python train.py --n_layer=13 --d_model=192 --vocab_size=3042 --norm_eps=1e-05 --parallel_block=false --init_std_o=0.0531 --decay_fraction=0.717 --doc_mask=true --dataset="wikipedia_en"
Each number is 128 + 32 x the weight over its row's rms, rounded and kept within 0 to 255. Layers, rows and columns count from 0. Numbers have three digits each. The size before them is the row's rms in percent of the matrix's.

# down: layer 4 MLP down (transposed), 384x192, rms 0.0919, rows 219-229, columns 0-191
# gate: layer 4 MLP gate, 384x192, rms 0.0729, rows 220-230, columns 0-191
# up: layer 4 MLP up, 384x192, rms 0.0701, rows 220-230, columns 0-191
down219 100:121124180164076138082129104149198138102092201086094152167104116143174126145133172114104136156161127082158174137125125092091113121151176188127112155136098117127199127193135131159140144073106189144129147161195149142158096103143065144124119154147147101098135171177151153154142143143117148127110125112156156112097151151182089108121138127137137134135155080196154124130154124127140112169130154106205093138155201088108116147142162121136100094091140115146152113123123053108137161214137121182120080106106109100115076178137068135051163200097126129137155149180163121142190081091132149106
gate220 094:169171178163104159128125150188078174110124145192110090085086074081069140163170170163097130174122123134115146143113154127134118085157134117133074154168084059146136080181089131139141127146150101111101092136155221025122144153156147188105119150130080078186100151109119140185111135143095078091134132123131157168119184069127123126168141169117149183133128139154108153077139133144131141228150163118084081163085148086088123119190114134151140106176125087169100151144111157110108147153140119147112201110146142109144098082143126137147111137114134103108105102132141117142135172098123120148
up220 098:087076122188152189150059114127167082114090133159048165144179114161091134188107138134101112154115110175101155165123107148169132207115081085105130129105074164116152101177135195158110170182154128126141161123122073139118141107106123121179072189096090105146144133148132097135141159107173137096155194048090115159111090224144061131102174115143060145129109164139102179116124123152118129100129134129116116124172084094166133119133148056078172129128142097093072108165136109152155100134102105110132125097099103128131169108148114143101126111118125088116154100113146129180180149133112135127
down220 096:049119117160120170125156168062152093078155170118154181085080079131086066148129107140099144117149129143134086102086209104164133064146130176104106134056159119157135117107119160133183162133138163097131115163235139123133108085155175087147108089101134134147138080146132129156215159144123128060122160140126148137129090133121138170176144159141153096197153148123166093138170217143118163114076132125113101152101126161112069137109145113179083098127105171129141132093056075159131100157139099119168131172166146128075156146160144130141146099153140126142120141130148142140141104175125126141
gate221 100:164129056113106131111156151100092146095119150171080130098162167135168109095148090120161112176157160143098135127089122162175107163083143140105068115147161094149097119103078182127126135194191146167147143150140147064127097077130058159081128118114152125125113117160129136171128123144162086142108137088164105111125156161059166111097104130142088129191132168118093165176089139160069139172132093073101112110098166088117135153201194114125105174104061131091116083137181189115100193119085147114142126105125103154129144113082141152125039109115102174110152165120130166135096172106121086130
up221 100:039080078131127124172171133117126186079106086121093096130157166136062087128075091129160152123150143129143136129105104128127085128172126162089168119164135105071140149086165116072128146111143147155171115120124115083083079126085119135137150147141189124139134152152063131174126150213197134064099112152128085140149107169139107200135160148092093124090188089095158103168153198126126153121127146146157189084113127173120133185095160190120102103142124133078128108083175185170150143142153154150136154096095100147139156107125180090043142136105094131103134103104132136152122105146157123101
down221 101:067151192122101099126129089150142152096201126160143110087117104093167145152149113028100179109197144164103174119216191048069172127105097115141136141110139136157118156136184137198128175088082160135143106115108112196153118153143148127133181098125092101154096127144133076145126134097105124119140076105141098152108117092113117127098067136116151161096131149154138101111165135126091201118135098154159112123101105138093107069122099113154127090165088134131125147175067097152130134138191182137127148165072151094078088136076151135150143180135145119137135116113084074111087109130149160138
gate222 091:157186073101112113174109118197159151184180151152145172186127157153103149171129085145100132107086091133148043124125100164103115158126097147132144095131182207163116193157146106157107137167079114128160144156196143144131110128181117083152109091123124119080112088077196156137071057172111124145113121106112144151048141105159163102123162133161145088105115119108096165109135123133071135116153136137125114085092120131114062115171116103110161155114129124168113154107086177144121125132086078160155208128146131190097173117156139146159098145187166163150087102105116112145134148142155103088
up222 096:190149120185110067161052158170176097126142109074077184104178142146133101139152093122144188148116136176071067072159157124101147145129140136085076134138153144146095128174177156086157128144163162127138112132143100128098134146126149133184126192089072124114136117113099178125172151105104128109116117089107141093126134116079117092087133159111091163132098179122106125115168135152134231124091132148094160151145152052133157139125130144137123133138121145159126111133180164149162109054149092104130143107101131058101182190033160093185117138096125157119128149135091141095176107131157115106
down222 093:171136109100122114111173120121170157160157134126119124124145145108184101171176141131123197132121182122131102175117112153087164099089141116131172109122108111060127135168176107176126150108176141112108093120246142105190128138133142107131111080163091125085130137158163103116127090138139169129166104146120077139042125111112152085117112128133062158184115117101122113126090154128142164102092162129172076127090137093184124109115199173082146092088074154152138111064077154113118103163163105176144134148081159140152129101121143127154095176117134173188115156084086057130172117188122156087
gate223 100:182198109162108142104182133082074140125148091157196126100114111144111147143134158106089147092133061133086077201147137186141074104088163167153175164120136128084098083167116129112128102132101124110099179115130148162098054128128185188100125134127145140123096119119092117159154140178089070151159141137142202175148148044117134127141123107111125195125131114153171115155124096176130123123122176092069123091101124079098146088129162095181124150090090123095103168136138166125121100116083125164120206115130102129113099073104135070144148107097172121115102143189153076074124123112115123106
up223 105:131117136114100100140156124133159077082178140169171156150121178110125174140135131135139133060175146083113152167183094083094135115065164098065107114134129079106185093107104127117153089141075122232052139113133097133148138121110127121139072125097162157114109189132134162160174177149111110068170119122095120120165071114125125118113166178127084148189116158123093115123144095151147085189099114140113187121109115146091139082142128166069188104127151151107141172100173099140079087108148128147142137155135150159168109117084140143140090099137053168152136112086113161061176121139181134149
down223 102:129154116144100134122164132135108110118127182119073164159038189135159126097076111115149164157135078131130131123116135073121146095109157115167106122102140170116147149061049099104095157160111161149128077129114143165075090106189127142174114114182120198080121124129085133106163117150120092164089204097175123110155133116134153165151200111177106098112153086145111131110123092139163109144078133161110149120101130151133087107119120101120154071166108069124162108154120160116096133122118163142148151095139114180152155146164135042183072091140132126105142074122110123124112073051212084155
gate224 094:081155112081122139171093120153105120125138141143145122079173136105105143170165111125131102125174166100125192114136142117164168087142112126121139095138107109127182150094197090156097116158139103144117100090080192161134059133149123192135086185151165081200128119092124127157123108117173092144153105150147094178131168098088130084131123208059154107170124091139158151055194150117143147153121125083140077082114089100148191137159091165116121138129159086150117046138115114116090171131163137131107167123178086080139092134190088155171184161096162185092128135133114121127140168134135129110
up224 101:126131155090103122104130179137106124062194118109127125085148176166108176124167120134110143105131154115138152142147069110015161156139159073062057120164140077107097163149113112121092092121106176139163224075155106124104115139105124078150145082159110146108142131149162107138132105196139173124123118072138115146122112066146130145091113171090107112100193114129119167151131100117124117128106114160133177070146162135132078193156088065142142125138146139114123130151113102141156213167157149144184117141161040123105092140198150100121105130181110131081114153109121147142127110109112089137
down224 100:218142172115162117093114129134136146105120095061108106105075139109092163140097129146153135160146132111179117137118184118065162090097170054143101145175151153169137138128157106107125125144070103142149185114084140149114127179104140122171132060240102137116118164144135095130090090126150141077164164140104147173157112165148114116167106191154075143117137149146109157066150099093122166093098159132087111081123135145116130137155141151142146103136144124157120086159161118126095204100092093113100096153116095145119066134157112082124139221185108138117112110038130092107167096134094155111
gate225 099:072180163103102177155058071105138121102128136126080126110099079149119188093120158105127134097162156137129130145112155189135144110097123058115086132120083184154099098143094134107124064138180110076129126177178182051160168173121123194123093140146054143131127121092130163114105122104080095118083120096114178055066123089120109136089109104198115147132161098100103132186085092073130100126103128127078174077118152161150146112084145085118124116143091132118161099144173144169141189096126123132118074120099129146125143178109109126141152113135135155111127135074102116124130124135204092173
up225 099:132166128123074131160191090142148148114089125129131103142134115143161161091080086130237128172097159095158164131113150134176149119126067069097115142121167189138100108105121081188149126113156164166173108143145127102162162096108138159099143144065174125111157089073132178120083106101093135060106096168073110152136135130182149170128145131170071117182120171096157104085143118089077048092123088099084140159066153136173120120148172117141089138094140149131110141142094094089078090198135079133128106089137170161134172128132099152106092144132153136143137111088113163160133164109156163114
down225 097:156166123131118145135110090097080113121112112175134107134101182063093080103188161043108130146108162102167115088121136166101148173110120131099123143136102108108162113109103156131084112214122130089113146117137117066155123192144120196169135169165167124167146128155098113115136131092176078140117161105093050101143160179093144119125116103171143102125112113110079171115170074132139132095113169177120128087193128148158118175089105092146143120160180131137162117075154106187157189113157123153124159106117072126138079130107112116130179116166118152149095088164168126026148133110176105182
gate226 099:181168145182115160169137120138169127156126105063162151144110129151120103153149108138121118122137163133076065120086112168111173134136070175148155099169117114122145057076173119159137128135127157131147159115130111154153046090137170157112147156116190078146123074101120142139139083164228098075104127109083109164135108159071102097141135065078199105172128131129149101147070126080121175081109117078148115131119105112116147094148133149167113116091075163134187120073104121146053090121071104103126093131161082111108123150143192189130108145155134121117166135123115113128151098135176079106
up226 100:096081154141147106146145112078111155122125127122121126180115128159149134139153083161127113129153090128071128140116130192174164134128162128150125110158099127134137171166142186159155147166101110123132063122114080057128069110108085153141104178122116190158141173148119155202186115111182129115125161114132164114108166097174147155144153085137207160093131147145103122108203118068106171089192183141135134134135147121186162124034154116060153125121147150131164084125118146155105152137110107142122134084151103165145074136165126084135092092156074160127102178105213129146085123111153061166
down226 101:120104103108129101136162118107102114135104100157121125140114082152106074123138140145116125142134157091128121167157210130121127096105142130107141114076171139090129171165025134146127129118103100111121073136117100147097177214119138145175115106147102164159081140091144165214112139114141153129090189137095161135165092154177165141137122084111194139054225106110121151138139133138133168076139185110064160128127090127116080138088099167139164160179136093146080126116158131180122164214148050109117154116162110115106107140109146108110150112125109153191156119114097140108195086123087158135
gate227 102:152157143167163150147112127176118146132148176163183147124091108120120067113090138094138129150111146190163121168127192132144149150125111100080090132089220167127082156119153107128149092075121172134127157126104116105162151190165133107122118120096157076162136102107140099086166131127127165158156072110114114085128110108027094109150107100126099108079102144123113107138211131224077100118126098131109179107143071137142120132167121131154143109124095157087132131102172132147154109127117127089136098141131128145144155079091171131065145208149116143030083154166167196142171146103144151144
up227 099:136146094104134093104124175101105116196153079111091144173049135123131123067122138184156084135119106085174163114153108176148071146129123144111136126154133138136118128129138146162124128108133114144145127114101205193067156134096197136119091096128097090135097159091157117098100156087165131071100180180124069178103141145137126123112170147125058120115108148141137138125099091144065104047160087119183103109134162061071156107090156142132118095105148095147125129112123162120075143147114179083143147123072097074127144143132064148150095101091144049200130131159109110112194145123136107157
down227 101:221125114153130158101130110112134092204088186135135162135156139108175122134129072163131124124116103132147130076112157160133085151115109178099150121101110101113092097154092136112211089149165104153111150200059147083124132131070143165114133128151129068153139114112136154135179047071113153086087163138130137171145157115102151154138148120094122168116182164087182170110121066094082099146153153160118114107140143120109173099149138149135040088161175090117122151147078131089157165121167126139195100129129115102126124100153169183108106184167104098151177121140200098113146089100117103124
gate228 108:107176105096140076058146122126062128102123093137095108169179089116106103108097094104162107099161167131134089176180141183114144164121123101144128121137093114103075123131114146134127130091152105114108097119131134107202153167105121163093136126142110147111122108164149127110123110130059061111084094133118187067066106104144172131064139102148152115184138057178128079114147075115110123181173099107073175104161145108142079121113126106115083108108128099122123100156143168054127152176123126156107112119100103106176094128090123203133077083184193149085098096184167126107084142111180116113
up228 107:064113175098138135158165135096129121159076130141148119144063118162113144130093149154106137197133091179154161121162122104086107111130150170111111146154143136150160108147112149106082087086101147154141129098162103146180066127154166159124093184106135114193145123127155120115143144077146154110093125141134174183216204117059125130133089146118152108153129160126120106083119116184130078112107144161103151193089061101068157081188100132168146106133211149060160091200139105220127107086110135122161151140153134144094137126094161061133122139088120125120143106107115108089148147156112139135
down228 107:124076147124134086117125132114135114102147115099109195141111120122163122158117154142100152234122150152140114098137162151116157072127156091059163151062137131128095110098147099135111114112083123172120096130000103085117194163089145137191167087154128118082127075147142146132128108127151070143146088144095124114124160104099116138185178120108129126138164126143169105111184126140104126121135073112169103087093106148124162105181117125166132161197140074137140175118120138081132139139141114159107131117127086063119112139077159145175148167176113131136116135148147144169138108112132125148
gate229 103:156191159143120135179091116089121125140184141111169115110131141086145117151097142131140117173194095146091138102156057146123112145117106110112149179120140126157061157080150109174066140143115117136108143062147138142073069183131083100158169117123115077092169129064151157117166129110079125120183120128103132147117105144128107105129128151112046146169098073114094107118153107106162175142062131118123130114113093083079130106110092144177161110168161089183129174124166094146136081153136090115102148109106164060167098093110157126162189183101064133071097100109164124161142173182163106159
up229 100:113142104133150094129179166139103137170123169149096144131133114134167149176107100111066084203158131134158157128111071159160108165145186136137066100133097212102118113134102138113138065082220123132138178111187071134156142124097136123110101097112191141174144118123166090131120169075102135112066092156148161184179128131188195115106102127156076089127121141103097160101134083125124130114087077152079093143104159216132130098115116128161141074110146139172154130133137090163129124132100110111133143107078150105148104090135127152159127137077113122189089068171093126113155165117162136182
down229 104:123115139115087116180153152122086149097116158103132106080138111054071095126155062101125155126166092161151157176166113141178150110132091105116093094073100113066099145163123184150135168117086074158085089103238164140093121078168153131127102084122146158148078112079109132112125160150134101107115145111143108161141091109128158038086096113173134117127145218066122097133084112170129164124110110154160103133078134168081153122134121147101064096105135146175200090221110163132149126101142167121116135131132136160136100103134140153146139150114151116176145089108149116176106125124149116094
gate230 107:143111092109082187102094173102109065136117151094116162121115143115108125064135094122106185104136161181132097137059095147107097081109146122104162141155138031085084106068112140094164140114178170099136161135122107164148163122130123139114105156165111137140150127145124125116113181052148067108101156126108142122151117149144103083133080116123120068103112095187169168064119149044124151155143154084151132082111215149161125100146182151162093161153136120067132098151065181088147104108125158085084125113116078083101133113127117185138142101103165099124124108104156156116090157142163078103
up230 106:119090117094178156087094097158131137157168153137108117095100139147162163136103074153124098063118096076118135107118164107129091142124098093130126193161147152124059065108110126157136164099113102109123081119111144208092100124121135190089160079085158109124106146143155168170118083186145192141102109103165187143078139084149129129098112136113197135155116108158118184159115134148154142114135130148216147127143122190138128113179111167130077095101221098137210163138135109134180153091109121173157128127159125146170143164140123152145125124146158106202127159119174085111105070172160117137